config.toml
head_dim = 64
d_mlp = 512
qk_norm = false
attn_scale = 0.125
tie_embeddings = true
init_std_o = 0.0
weight_decay = 0.0
schedule = "wsd"
batch_tokens = 32768
seq_len = 384
train_tokens = 123100000
Each number is 128 + 24 x the weight over its row's rms, rounded and kept within 0 to 255. Layers, rows and columns count from 0. The size above them is the row's rms in percent of the matrix's.

# layer 4 MLP up, 512x160, rms 0.258, rows 261-345, columns 0-79
size [109  95  98 104 113 104  97 102 101  96  96  97 103  89  99  97  97  92  97  99 104 101 108  97  84 101  98 106  99  91  99 105  92 102 101 100 106 101 102 106  95 111 107  99  88  97  95  94  97 114 111 109 106 101 102 103  85  94  95  99 104  84  97 104 117  98  96 108 100  91  97  89 117 101 103 105 104 105 102 107  89 109 101  99 105]
[[122 132 131 109  95  84 143 102 182 143 123 154 144  89 138 137 166 125 148 124 120  84 107 133  96 119 157 130 112  85 153 118 136 171 144 121 156 135 106 131 181  71 158 141 132 183 117 118 132 134 132 148 151 136 110  80  86 124 119 129 121  96 105 119  77 142 110 124 134 136  73 152 103 121 147  85 134 143 126 133]
 [105 148 118 130 145 132 122 173 138 103 149 115 150 146  99 119 114 105 111 131 145 136 112  92 109 110 114 130 114 139 124 110 134 166 135 144 123 145 165 154 136 113  90 146 143 136 178 142  71 162 140 125 157 157 148 148 177 151  96 114 131 112 187 150  71 145 197 113 127 189 123 193 131 103 128 158 138 118 137 142]
 [117 139 132 124 120  99 150 147 178  98 105 126  96 124 146 126 180 117  85 143 154 117 121 130 110 144  93  78 164 122 102 162 132 128 120 113 125 132 118 112 172  94 110 132 108  61  94 179  55 105  95 111  60 149 129 136 167 111 152 161 111 111 145 124 136  97 155 126 141 173  97 153 134  96 158 140 113 167 151 132]
 [155 105 135 163 147 145 139  98 176 139 142 110 153 128 160 139 135 124 121 170 151 114 122 139 159  97 141 140 126 138 106 109 104 135 133 163 114 110 137 125 118 146  94 133 144 115 145 112 112 142 122 117 106 154 155 170 123  72 126 157  81 110  98 116 117 129 178 120 137 164 134 146 140 107 135 121 136 150 149  79]
 [143 142 137  63 148 138 114 138 139  68 160 136 104 169 113 164 127 121 108 128 115 104 132  91 143 110 133 153 116 131 102 142 128 110 107 163 129 178 162 135  97 138 133 154 164 119 129 118 164 111 118  94 131 149 116 118 153 163  91 133 131  99 148  87  70 109 141  76 152 157  93 137  82 130 144 145 152 132 144 135]
 [108 162 180  74 131 105 131  93 125 142 139 147 133 124 150  87 105 145 168  97 122 145 166 141 120 129  97 143 128 122 129 166 112 142 121 127 152  93 124 135 122 136  87 171  92 138 146 141 112 139 134 147  56 150 126 168 110 139 108 139 141 111 136 167 111 129 122 131  88  94 134 153 111 111 105 116  74 143 135  89]
 [163  96 118 112 138 109 124 129 109 142  71 138 114 122 127  87 164 140 151 107 118 154 125 100 149 115 135 107 124  98 137 161 169 134 166 150 101 115 138 107 119  94 133 129 127 174 149 131 163 141 126 132 115 140 126 151 151 117 143 131  82 141 101 173 121 139  89 151 167 164 131 151 111 114 126 152  82 118 139 115]
 [103 154 147 112 126 127 119 122 139 148 157 127 145 159 127  92  76 117 123 104 172 117 133 116 166 148  99 125 133 205  91 145 153 143 131 130 133 126 131 133 145 123 140 169 100 115 128 184 135 149 166 150 138 138 117 104 141 117 162 159 120 140 125 136 128 174  94  99 100 132  85 124 125  94 150  87 129 120  96 139]
 [128 168 114 140 141 107 137 103 149  81 117 102 170 150 169 155 170 112 116 126 126 128 120 154 122 110 115 152 119 166  91 118 116 132 107  87  99 175 116 158  62 163 154 148 110 128  95 117 120 136 126 141 113 167 115 109 154 132 120 155  90  76 151 130 101 141 151 132 119 136 108 128 155 103 126 145 138 171 105 116]
 [125 130  77  77 122 113 141 152  97 102 137  98 169 125 116  85 128  99 149 123 164  83 119  89 152 134 115 184 151  92 124 141 191 154 107 117 153 107 119 105 102 142 186 107 156 131 135 139 118 118 119 140 104 115 103  90 165 133 105 119 114 122 134 136 130 138 120 123 162 142 109 119 112  98 105 170 141 118 133 144]
 [108 155 140  81  65 166 132 139 137 167 125 144 131 138 135 126 101 125 109  93 192 120  97 132 179 169 112 133 130 153  76  98 130 151 135 139 106 152 120 122 165 107 159 113 107 141 139 188 149 113 154 135 165 102  76 166 138 100  94 110 151 124 117 151 122 138 167 138 137 100 151 101 139 108 110 108 113 144 120 100]
 [ 63 170 146 108 149 134 183 148 118 120 106 136 134  68 153 107 131 134 141 140 155 137 129 130  81 148 134 130 106  78 114  99 131 103 105  91 101 141 164 187 112  92 104 188 122 155 110 156 110 115  96 133 124 115 130 135 113 152 109 119 149  88 125 101 114 153 111 112 131 126 122 141 143 121 122 170 149 121 130 132]
 [128  96 149 126 132 126 105  81 110 147 101 149 155 141 111 156 116 117  98 195 149 154 114 116 143  70 152 138 148 113 102 157 149 139 163 128 141 120 135  81 114 141  96  98 150 143 143 142 135 141 152 160 126  92 125 146  78 108 138 123  86  59 139 129 117 134 139 137 113 152 148 141 179 153 161 161 152 125 135 120]
 [109 137 143  88 112 126 117 126 124 128 131 136 135 158 127 115 112 128 120 153 133 106 129 137 122 139 112 148 127 147 102 150 133 148 147 137 150 122 162 136 150 174 131  89 122 101 126  80 140 109 103  88 131  92 143 182 128 140 118 161  91 148 152 129 184 128 127 157 116 138 114 155 160 131 157 126 113 133 130 129]
 [152 165 110 137  70 110 111 154  94 144 152 112 120  91 118 108 101 100 163 100 124 137 113 125 134 136 137 124  97 139 156 173 115 152 173  79 143 142 122 135  99 115 131 151 107 110 118 110 102 156 124 138 107 167 137  97 124 166 142 121 121 105  75 136 114 122 146 173 126 133 161 130 125  80 127 181 135 149 135 153]
 [176 140 108 137 143 112 128 137 151 152 120 132 148 152 140 111 130 132 110 133 117 125 164 149 123 155 106 121 125 106  98 133 103 110 200 147 118 100 149 109 152 121 102 105 132 131 174 152 111 137 123 128 150 130 156 140 134 173 135 115  71 107 165  88 123 127  98 112 155 124 113 159 150 118 155 135 202 106 153  87]
 [127 137 122  85 134 108 172 133 133 145 136 117  98  95 149 148 152 125 123 156  84 140  94 123 167 145 105 167 114 119 137 126 115  97 111 161 160 120 141  98 167 127 135  97  93  96 130  75 113  92 135 109 134 135 137 133  58  96 162 154  93 109 157 103 141 135 138 151 129 123 116 135 121 139 165 110 149 143 128 145]
 [115 128 170 118 109 135 135 127 122 119  99 111 130 149 152 143 166 142 162  84 139 136 126 132 107 136  82  99 140 138 112 106 125 148 108 136 150 150 138 150 121 155 109 161 150 106 168 129 154 165 138 105  89 139 120 145 112 165 135 156 119 112 149 137 106 116 128 105 154 168 111 111  85  93 111 168 158 125 105 140]
 [111  72 119 103  89  79 151 132 132 111  75  94 140 101  82  87 133 156 125 124 119  95 154 160 121 128 135 129 136 133 125  99 181 123 140 142 137 118 123 111 125  67 152 125 177 119 114 136 181  99 126 131 105  99  94 100 104 130 158 128 166 139 158 125 121  98 133 122 176 164  96 103 162 150 125 111  97 126 104 129]
 [127 194 114  97 131 122  92 158 122 125 146 156 151 101 153 123 110 131 165 129 165 127 125 111  93 164 107 134 176 134 102 104 129  95 133 141 103 134 152 130  99 127 125 118 155 147 139 139 124 157 117 169 126 125 108 130 171 126 139 145 154 113  83 160 140 140 147  68 108 131 141 161 129 107 144  83 131 107 180 155]
 [ 99 140 126 126 140 117 111  99 131 138 114 147 146 133 112  96  87 117 110 123 150  51 118 121 145 115 111 152  95 127 121 137 105 149 143 103 128 114 107 144 170 112 119 153 157 109 158 144 131 172 142 155 130 115 113  91 128 109 111 147 144 129 133 124 152 172  94 121 107 100 117 152 111 122 168 150 123  72 108 138]
 [108 149 111  93 163  99 125 109 121 183 133 128 121  99 148 128  97 172 153 136 114  92 130 109 111 162  97 156 139 103 143 120 162 118  89 120 123 112 139 135 113 148 121 179 141  88 112 172 158 173  74 142  68 119 130 156 154 108 149 113  80  97 130  83 112 137  98 132 133 150  96  88 115 133 120 112 127 119 161 117]
 [116  84 155 135 170 108 182  82 168 142 152 153 117 122 146 125 162  71 156 134 135 112 124  86 116  96 113 140 142 146  93  78 188 134 129 102 140 134  98  97 136 113 139  99 132 128 137 122 150 101 141 130 115 170 163  91 100 108 130 128 194 116  82  91 167 113 107 111 132 165 102 109 127 115 122 126 119  97 109 159]
 [109 154 134 152 163  91  95 125 111 117 113 129 126 128 165  71 141 158 130 139 145 169 138 158 151 127 141 131 138 116  97 135 102 159 178 134 117 137 148 135 106 133 115  99 179 159  90 142 126 120 130 120 102 107  96  95 127 149 113 151 139 116 137  82 151 121 125 147 148 191 126 122  91 128 119 149  84  79 108 137]
 [108 154 144  93 104 147 100 140 146 124 167 150 143 134 110 109 137 146 126 136 169 118 133  93 138  88 156 153 140 114 148 135  99  96 154  92 134  87 108 157 110 120 115 136 182 133 112  98 141 129 169 136  62 129 101 136 109  89 145 129 130  88 129 165 124 153 129 120 106 175 113 128 130 105 167 164 113 113 142 173]
 [127 106 109 114 109 124 130 161 152  67 154 124 138  95 171 168 147 103 118 144 114 107  99 134 134 110 149 150  78 136  95 111 163 165 119  98 107 161 113 135 149 128 147 109 113 111 131 130 122 159 134  91 140 142 150 131 153 119 149  74 115 120 130 143 125 124 150 114 167 118 122 139  81  77 149 151 114 113 141 149]
 [121 132 121  80 124 148 128 161 106 121 145 120 122  91 124 145 125 102 143 154 119 102 145 113 106 143 105 148 123 174  69 125 154 139 121 162 163 160 115 144 176 113 110 108 132 111 141 176  73 153 156 119 143 110 125 132 112  96 130 177 123  86 121 129 115 135 124 124 153  69 111 123 140 144 126 150 111 142 170 113]
 [132 126 157 130 121 117 173 131 123 129 123 200 107 159 118 116 148 164 128 147 129  97 116 144 129 135 171 107 172 105 134 117 122 125 101 153  93  99 122  89 171 146 129 104 125 109 120 108  89 120 121 134 174 150 131 141 159 124  86 129 123 146 112 138 141 160 178 156 140 138 146 122 129  85 155 108 126 199  81 155]
 [170 132  91  89 120 142 150 142 129  85 117  95 134 108 133 180 133 114 206 148 114 120 158 129 128 121 119 140 139 124 104 143 121 133 106 122 136 174 166 119 128 123 105  98 125 113  60  92 156  82 125  63 138 130 148 135 126 123 131 153 122 110 161 143 119 144  92 115 141 155 140 138 121 139 142 118 102  89 171 112]
 [128 180 142 123 109 123 115 135  94 136 117 172 119 134 131 111 147 132 142 127 123 135 142 160 127 120  96 173  96 145  93 131  84 146 207 145 111 109 125 148 178 121 113  86 163 112 140 129 119 119 154 119 170 133  65 103 122 124 134 127  98  98  86 143  96 123  91 142 114 169  94 118 152  61 125 148 155 100 112 121]
 [130 137 126 144 195 151 145 122 112  86 119 204 122 132 121 169 157 134 182 123 148 153  91  87 124 120 152 113 114 108  89 168 151 128 105  92 121 108 120 135 114 121 121 168 114 107 112 131 119 158 132 142  92 110  94 167 154  65 135 119 100  92 130  98 146 119 122 184 159 134 119  88  99 135 125 141 124 106 144 139]
 [125 147 131 116 113 116 128 140 108 127 134 115 141 104 164 135 162 121 126 126 148 167 105 139 148 143  83 176 133 131 130 151 162 147 124 121 115 132 125 151 159 117 132 158  46 146 120 110  91  99 131  81  89 108 163 116 120 141 174 135 142  97 141 137 189 144 120 163 106 153 118 152 120 126 155 120  88 102 119 142]
 [158  98 139  94  95 128 121 136 149 131  93  99 114 114 114 137 109 138 135 170 141  89 132  81 132  92 131 108 134  80 118 127 125 137 159 109 126 157 153  92 126 136 124 111 132 127  96 134 102 146  95 159  81 113  89 177 106 139  92 104  87 103 137 155 144 147 167 128  86 159 118 140 114  79 140  85 121 191 176 133]
 [137 136 128 123 123 133 147 128 138 127 115 140 121 108 133 122 151 103 172  98 123 102 137 102 148  75 108 105 138 134 134 118 123 145 100 132  97 102  90 103 139 141 143 118 137  87 144 124 164 149 175 142 125 113 130 192 148 138 142 161 167 144 129 114 113 130 136 141 110 112 120 101  99 120 139 105  97 134 131 117]
 [168 112 128 132 144 140 138 151  91 128 140 168 142 152  74 135 135 147 143 128 187 133 118 148 121  98 124 116 177 123 127 159 124 131 144 117  95 120 114 100 100  98 125 121 140 147 128 130 121 171 118 121  98 132 121 153  98  86 123 145 120 107 142 128 134  82 165 159 163 157 174 121 130 159 132 148 119 117 130 127]
 [145 147 110 128 128 133 125 142 110 140 158 104 151 134 112 137 124 101 131  83 162 137 109  98 108 112 125 127 146 115 115 149 118 148 127 149 142 142 160 140 105 142 105 152 157 180 110 152 139 143 103 140 161 174 140 120 135 163  79 112  88 119 154 152 122 104 112 134 104 119 110 130  82  94 110 115 178 130 157 132]
 [124  72 110 111 130  94 141 129 172 126 138 149 119 107 121 141 138 151 104 126 123 128 117 151 110 133 163 120 169 114 183  96 130 145  70  83 135 141 139 107  97 144 125 131  98 105  86  87 177 104 118 119 106 155 163 126  76 104 159 154 134  83 148 121 148 130 116  97 104 133  82  96  78 147 109  94 148 120 120 147]
 [ 90 166 140 100 134 103 170 120 162 163 113 110 159  86 115 101 127 114 124 159 108 136  92 113 142 143 155 150 115 103 134 117 170 148 171 119 164 162 154 127 147 128 126 124 137 107  98 150 118 166 147 111 152 111 157  94 100 133  92 108 133 162 170 111 150 117 155 135  53 140 150 118 136 127 123  90 129 124 127 132]
 [106 147 118 120 149 133 145 111 109 122 137 144 148 130  86 153 114 123 102 139 152 127  80 175 118 125  99  96 132 128  93 128  95 128  96 108  99 140 132 130 127 154 114 144 136 124 132 150 103 143 116 132 121 142  98 156 140  97 138 116  52 112 167 185 102 135 111 149  84 111 111 158 157 106 157 119 121 136 114 146]
 [142 142 115 159 126 133  99 117 145 109 130 126 110 160  59 107 136 132 115 126 102 154 107 167 152 131 119 167 170 125 132 148 153  93 137  94 123 111 129 118 134 150 105 107 148 150 111 164 105 148 109 118 137 150 107 134 155 113  74 156  82 104 140 103 132 144  90 147 121 118 184 130 123 132 156 172  95 111 156 121]
 [129 152 134 133  95 129 111 152  96 111 100  68 121 174 114 112 143 126 159 126 125 164 103 190 111 118 114 170 118 123 135 133 153 131 152  94 116 108 156 132 141  82 122 133 126 117 140 133 144 144 157 144  94 112 114 121 137  88 116 116 101 113 142 122 144 146 156 167 160 144 141 156 109 105 168 125  88 102 124 145]
 [125 111 151 117 159 146 137 115 122 120  89  99 123 132 105 124 119 138 115 158 101 181 116 124 136 214 134 121 134 120 156 153 147  91 125 101 126 128 122 122  66 138 100 138  79 131  88 116 124 167 130 115 169 113  91 119 162 112  95 137 113  96  86 138 141  98 129 158 133 123 100 142 109  98 135  99 128 134 108 133]
 [ 93 125  97 167  85 142 150 124 122  96 129 120 151 111  60 146 124  85 137 122 130  71 123 113 136 106 159 125 137 117 145 106 115 166 153 139 116 126 113 166 132 101 132 162 125 112 169 124 147 176 160 163 156  99 117 125  86 107 145 130 140 122 129 113  93 161 126 147 146 123 106 138 147  99 100 141  87 133 158 121]
 [ 96 137 169 133 116 118 168 104 130 142 148 168 169 123 136 166 149 156 126 104 128 170 130 116 109 131 170 158 107 165 131  99  91 132 154 119 129 125 126 164  95 156 125 121 124 105 126 145 153 116 138 118 118 146 123 121 139 135 122 147 110 104 131 106 124 124 101 107 178  87 124 157 106 178 124 109 124 122 118 110]
 [123 133 119 126  84 135 119 170  70 125 123 125 116 154 147 170 126  89 115 135 101  91 123 175 102  88 114 154 142 147  90 123 148  87 151 103 137 134 129 137 156  89 159 140 155 109  91 138 144 148 140 131 105 115 151 129 108 130 164 128 169  99 153 156 101 133  74 167 134 117 125 149 102 144 119 115 102 120 117  97]
 [143  99 160 117 107 137 135 109 123 117 166  95 139 109  94 142  70 143 132 140 138 119 132 153 176 128 143 173 152 148 150 170 116 114 182 153 107 110 142  79 128  99 148  96 120 115 146 181 129 124 134 143 172 117  88 159 139 145 127 116  87 120 110 149 106 148 172 172  87 128 143 124 167 151 189 141 120 133 105 131]
 [132 100 106 125  90 135 100 127 147 111 149 140 131 112 175 103 144 153 141 111 110 108 166 125 169 130 110 158 150 112  83 157 123 106 121 155 159 116 154  94 128 115 121 162 171 133 108  88 173 121 132 148 126 115 126 130 112 120 118 122 122 136 107 117  99 159 157 172  88  99 114  95 101 137 113 136 110 144 148 144]
 [103 120 155 109 169 145 139 116 139  82 147 133  95 157 132 133 138  84 137 161 130 142 133 103 150 131 122 134  99 179 111 152 133 126 117 133 142 148 159 140 144 114 128 113 118 107 109 116 156 156 169 121 151 184 129 150 166 158 127 116 126 138 113 122  86 121 116 127 113  91  89 151 159 121 142 121 140 118 139 114]
 [ 90 149 150 109 103 113 111 155 133 107 133 121 149 100 112  92 137 140 128 101  83 137 115 100 125 137 144 198 127 146 135 128 162 111 160 150  87 116 143 120 153 121 154 126 163  94 132 169 140 130 137 138 136 112 112 134 108 111 143 156 140 124 111 113 103 167  91 127 112 142 148  92  97 122 139 113 120 105 115 138]
 [138 131 115 124 110 147 126  96 126  98 167  78 132 146 141 149  97 107 157  73 143 145 120  99 150 142 129 134 150 128  75 129 117 140 160 134 125 122 119 130 120 129 183 123 140 158 154 144 157  95 126 132 139 111 117 123 138  98 122 158 153 123 150 115 130 118  97 107 131 157 132  69 161 102 143 102 157 108  88 152]
 [163 120  93  71 123 111 129 132 116 131  87 125 128 182 152 101 116 147 130 127 148 130 139 123 134 138 142 118 138  86 134 149 129 172 136 129 130 135 148 167 133  92 160 128 120 167 113  92  94 126 109 138 105 170 104 125 100 115 144 131 131  96  92  97 108 131 127 150 114 151 134 111 143 141 185 166 146 116 139 123]
 [140  85  99 115 154 149 112 155 110  90 132 112 147 130 129 186 160 145 134 165 188 107 128 125 141 128 146 129 129 108 125 136 123 112 114 168 131 102 160 186 140 115 166 141 151 124 112  90 151 151 143 128 111 134 115 175 106  93  95 112  96  98 105 142 113 126 126 114 140 144 150 134 111 105 119 113 106 111 137 117]
 [139 129 130  94 130 164 121 122 149 142 121 131 137 120 110  93 135 107 160 135 124 160 187 130 123 134 137 121 126 102 105 101 143 155 106  96  93 160 126 131 144 104  80 157 130 111 147 119 113 151 123 161 121 129 143 136 163 132 152 131 197 116 141 134  94 138 112  78 106 131 114  99 131 115 127 114 142 155 139 124]
 [131 150 153 117  86 138  85 132 145 134 159 150 137 172 102 147 106 123  87 103 120  98 102  91 104 150 163 140 131 152 113  91 128 116 139  80 121 121 109 138 145 155 121 130 139 162 165 154 123 164 104 127 153 113  99 170 163 119 116 163  99 131  93  90 102 124 124 145 128 146 120  92 107 106 143 114 175 172 119  96]
 [130 118  83 104  74 181 120 169  90 109 101 148 134 129 140 141 174 150 130  86 109 121 135 123 177 137 152 120 109 100 129 132 129 149 154 122 131 139 168 139 101  92 112  95  74 134  82  97  97 153 193  95 119 118 116 110 129 125 111 118 161 119 133 148 128 147 166 120 116 102 133 164 135  78 168 130 127 139 107 120]
 [152 127 159 128 121 154 122 101 135 132 131 145 154 120 163 118  95 161 140 114 168 102 175 130 123 153 142 111 142 145 108 131  88 140 131 128 115 127 103 125 131 112 117  82 122 120 135 140 132 109 135 129  79 139 175 101 103  87  95 189 119  78 108  81  93 112 141 113 118 159 128 117 123 129 156 135 136 144 117  76]
 [132 125  85 121 102 133 152 169  82 118 115 177  79 109 123 142 190 145 103 146 136 153  83 117 114 163 118  98 187 107 148 127 110 119 150 140 123 163 145 134 121 138 112 140 155 122 103  98  85 144 109 113 138  99 141 136  67 106 142 136 112 133 141  97 132 168 125 135 133 136  93 153  71 121 136 162 108 114 132 114]
 [113 127 149  84 123 118 118 149 156 116 110 137 117  77  93 120 154 113 126 115 115  88 142 117 110 165 129 111 110 142 164 133 101 158 105 133 147 134  97 100 113 148 108 114 109 124  76 110 124 146 139 102 134 105 112  99  81 149 159 152 103 131  87 121 129 175  99 171 124 123  89 148 173 100 115 125 101 122 181 175]
 [126 130 140 161 121 123 108 110 159 126 119 136  97  92 124 114 144 111 139 135 124 132 128 117 139 114 182 148 146  96 121 120 105 180 123 122 152  99 109 120 107 124 139 150 102 149 141 108 150 129 144 117 132 144 110 108 125  83  96 147 152 141 102  79 128 159 140 150  99 143 171 129 127 111 142 119 144 102 120 131]
 [102 132 149 151 142 146 140 155 120 110 112 101 107  93 118 132 135  95 152 133 134  97 107  96 154 147 166 125  69 147 116 114 118 125 147 142 132 117 157 120 144  99 135  84 124 142 145 137  70 138 172 112 120 133 141 137 111 135 120  91 128 102  99 121 131 112 103 134 155 136 108 134 107 172 130 147 182 134 177 163]
 [137 160 112 128 128 150 122 113 124 100 154 122 166 127 153 146 113  86 146 149 152 121 117 121 100 160 126 142  99 122 140 122 112  99 137 153 135 147 127 138 166 124 115 127 196 188 131 129 115 135 134 145 151 146 122 148 130  73 130 137 109 135 104 137 127 101 151 136  52 145 148 109 117 133 181 151 114 106 155 103]
 [119 126 159 123 129 132 158 112 114 152 165 134 155  98 118 128 148 169  74 111  84 110 153 118 157 140 122 130 120 140 117  97 130 144 126 137 141 107 125 129 111 142 142 121 149 136 150 143  99 137 103 120 116 114 115 136 113  96 114 198 122 158 124 135  85 139 126 141 100 145 142 133 123 117 109 159 144 196 171 111]
 [107 174  87 118 141 122 138 143 127 127  89 133 157  99 113 108 134 180 115 155 182 125 163 133 130 128 125 144  78 106  83 177 138 112 150 131 118 131 135 133  72 136 117 143 152 145 129 132 106 165 170  99 109 151 130 133 126 155  96 114 156 158 121 124 135 123 124 120 110 155 115 169 100 143 138 131 100 155 128 125]
 [109 115  92 113 144 131 141 118 155 103 178 127 102 104 159 139 161 132 121 153 152 167 170 138 131 139 110 171 106 131 125 138 139 130 126 111 167 122 140 132 149  72 134  98 109 140  73 159 111  84 148 103 125 173  94 105 146 121 126 133 107  79  99  82 123 159 108 145 121 149 114 109 109 138 136 122 122 105 133 117]
 [106 132 166  92 161 129 113 138 101 143 133 167 162 115 157 134 100 139 169 124 158 112 125 116 135 118 120 120 137 146 130  71 124 207 131 118  93 144 131  81 113 122 141 160 153 133 124 132 161 170 135 112 180 136 113 129  92 134  72 120 167 158  57 136 114 105 129 129 159 126 131 135 152 162 124 103 114 109 141 108]
 [120 127 137 153 190 126 115 119 171 149 125 113 106 111 114 143 113 129 157  98 125 142 140 108 154 102 121 113 128 115 132  98 124 101 139 152 129  98 129 156 116 129 121 120 175  97 109 125 141 145 132 106 119 127  93 156 123  85 134 105 140 154 115 113 127 115 184  94 143 132 127  93 110 135 166  71 137 132 117 124]
 [115 140 143 121 136 150 103  85 122 132 136 138 178 144 133 136 138 151 130 140 125 161 159  91 122 113  93 102 132 118  73 148 114 128 128 127 139 129 122 143 105 134  77 126 117 140  78  95 146 107 125 130 131  69 141 131 114 109 129 155 109  92 149 130  69  97 180 147 111 127 148 176 102 138 158 122 119 189 113  89]
 [106  82 141 114 165 152 174  87 135 108 136 124 115 118 131 105 177 150 183 164 137 133 126 143 134 134 132 133 142 123 134 111 146 110 131 127 109 131 104 120 133 123  82 142 124 140 138 145 141  98 112  81  86 174 143  82  87 127 162 116 127 116  92 140 126 121 114 156 169 120 129 118 126  94 128 123 100  96 127 117]
 [131 129  95 127 107 113 121  95  98 139 167 142 159 117 169 124 117 105 142 129 126 115  98 122 183 158 132 171 136 104 133 130 131 113 136 151 125 129 175 165 136 117 197 146 129 137 100 126 111 106 140 122 139 123 137  92 121 133 130 154 104  84 122 111 134 124 126 153 102  73 131 141 117 106 157 153 141  91 163 163]
 [118 147 125  78  98 119 132 148 104  96 149 160 159 165 133  94 151 121 144 109 136 106 159  83 121 152 143 113 127 140  88 145 106 153 187 131 125 100 119 200 127 103 150 143 131 119 145  76 138 162 149 152 176 122 133 146 131 151 140  89 119 125 112 124  99 128 140 157  94 148 112 141  97 120  85 113  90 173 131 141]
 [115 120 169 182 130 135 153 122 126 150 143 144 116 104 118 112  82 122 132 135 122 120 131 131  96 154 132 139 158 170  88 108 113 143  93 124  84 108 118 123  98 154  92 129 130 144 105 123 186 127  92  85 148 143 135 125 143 147 118 165 100 114 106 121 113 156 149 116 107 174  98 131  86 113 169  88 120 108 156  87]
 [133 146 108 147  90 135 121 147 155 104 122 124 122 107 115 168 130 110 130  98 137 115 120 155 149 128 103  60  63 118  74 165 133 140 106 113 131 124 155 141 134 120 141 162 171 105  83 130 121 101 158 127  96  81 146 167 120  95 140 149  89 120 142 119 146 114  88 189 115 144 182 179 191 111 130 141 151 145 105 126]
 [137 120 119 129 150  96 130 154  92 114  81 120 115  81 143  74 138 141 154  90  92 132 136 154 165 160 129 134 146 111 135  97 140 139 111 159 104  89 187 121 142  85 166 178 144 139 143  98 122 159 159 107 147 106 116 108 143 112 116 141 113 135 121 113 120 153 139 133 149 135 127 133 154 132 129 163 127 163 122 130]
 [130 160 138 101 104 136 104 139 101  91 107 134 149  98 148 178 119 125  87 121 126 116 124 168 124 138 140 154  97  95 124 122 154 124 114 148 176 155  92 114 113 154 117 103 135 125 143 145 132 147 133  80 132 128 144 156 122 179 114 131 138 122 121 136 140 123 135 132 108 149 138 167 144 113 134 130 141  76 131 170]
 [161 135 136 114 116 126 113 162 152 124 133 146 116 125  86  98 145 109 129 156 139 108 116 141 126 127 133 137 123 166 123 147 121 128 158 135 130 121 105 147 152  81  72 127 158  99 127 100 151 122 170 121 165 112 118 124 104 136 133 127 130 144 138 150 122  99  74 152 141  77 126 164 114 126 128 106 130 118 104 126]
 [176  92 117  99 111 111 174 178 117 102 175 115 105 102 154 120 137 146 140  97 182 143 191  92 115 117 129 139 107 122 133 113 136 143 160 116 162 132  99 119 120 134 144 125 156  86 136 112 109  83 122 121 120 155 149 162 128 124 133 117 111  98 128 162 150 123 162 161 135 149 124 127 123 104 155 108 137 114 107 165]
 [120 122 140 163 139 133 150 124 128 121 141 157 121 131 143 138 116 180 122 146 134 101 115  96 178 148 162 138  92 136 116 132 103  98 136  90  92  55 127 122 163 133 104 130 119 111 135 136 117  74 140 145 185 130 130 140 172 114 128 169 121 167 176 139 113 112  94 128 120 107  97 118  84 134 159 117 106  99 141 126]
 [118 130 123 125 122 122 149 111 130 152 141 111 136 143 155 140 161 141 102 138 141 133 123 177  98 120 126 133 119 142 112 143 135 109 120 137 122  86 162 149 133 101  79 163 154 116  76 139 156 109 145 104  82 185 148 123 147 128 132 156 151 122  76  90 147 118 144  70 104 116 159 114 132 152 136 173 149  87 104  95]
 [ 98 111 103 110 142 162 141 153 156 134  91 121 145 127 163 136 103 110 131 182 117 169 146 148  95 130 128  99  98 101 142  77 144 114 132 161 140 107 113 144  96 120 165 145 118 118 143 111 147 115 150 172 119 158 129 165 119 118  96 173 101 135 135 154 126 121 112 169 137 141 134 112 157 137 147 119  87 150 100 137]
 [106 120 167 144 127 121 117  87 124 138 126 105 105 167 174 164 174  80 110 122 155 131 146 120 146 151  98  96 127 188 110 158 120 103 114 140 111 113 135 148 135 132 101 111 108 140 156 133 152 117 174 171 115 122 104 103  96 105 115 134  99 148 102 134  88 169 125 174 128 142 109 130 116 119 109 156 135 110 142 108]
 [117 108 113 118 132 154 127 116 134  80 138 125 130 121 112 146 169 126 150  88 121 132 171 161 129 127 125 172 180 127 119 173 149 168 131 123 161  77 124 135 127 116 115 127 141 101 101 112 130 106 158 125  89 122 103 123 155 104 135 130 121 126 111 112 127 119 145 114 153 135 125 114 113 151  81 150  95 155 143 116]
 [117 105 141 120 104 134 155 118 122 121 139 108  95 114 172 117 140 101 109 145 126 193  75  93 161  87 109 176 115 107 132 144  92 101 133 145 142 103 142 109 168 150 138 148 142 113 114 160  84 123 129 110 135 133  97 127 138 117 115  98 126 103 143 119 110 160  77 154 127  91 104 164 140 121 139 136 101 162  87 137]
 [ 78 146 153 131  95 100  94 111 144 102 170 114  92 133  89 153 146 101 133 127 142 108 145  93 143  86 104 144 106 157 126 121 163 104 128 126  49 137 158 139 138 113 119 143 139 143 125 130  90 147 113 122 162 156 117  92 164 129 105 144 147 142 106 121  81 116 105  92 105 140 129 129 115 147 139 125 128 112 137 134]
 [127 152 140 152 131 152 115 145 118 137 151 143 127 141 157 171  66 176 133 131 147 156  80 145 123  98 123 123 110 168 131 161 106  68 125 132 115 158 149 114 111 177 148 139 104  81 117 118 122 122 139 137 101 137 135 108 107 139  98 129 113 134 111 128  99 143 156 119 112 152 115 145 143 126 152  89 136 128 120 146]
 [ 86 105 149 141 118 109 145 139 139  96 128 124  90 136 169 187 111 149 138 161 119 177 137 139 130 132 115  65 139 123 163 119 110 124 177 101  92 101 151  92 143 184 134 157 110  73 170 135 127  78 130 127 118 105 143 131 104 128  92 146 122 184 114 117 135 115 147 155 142 116 151 135 119  68 176 140 142 128 154 150]]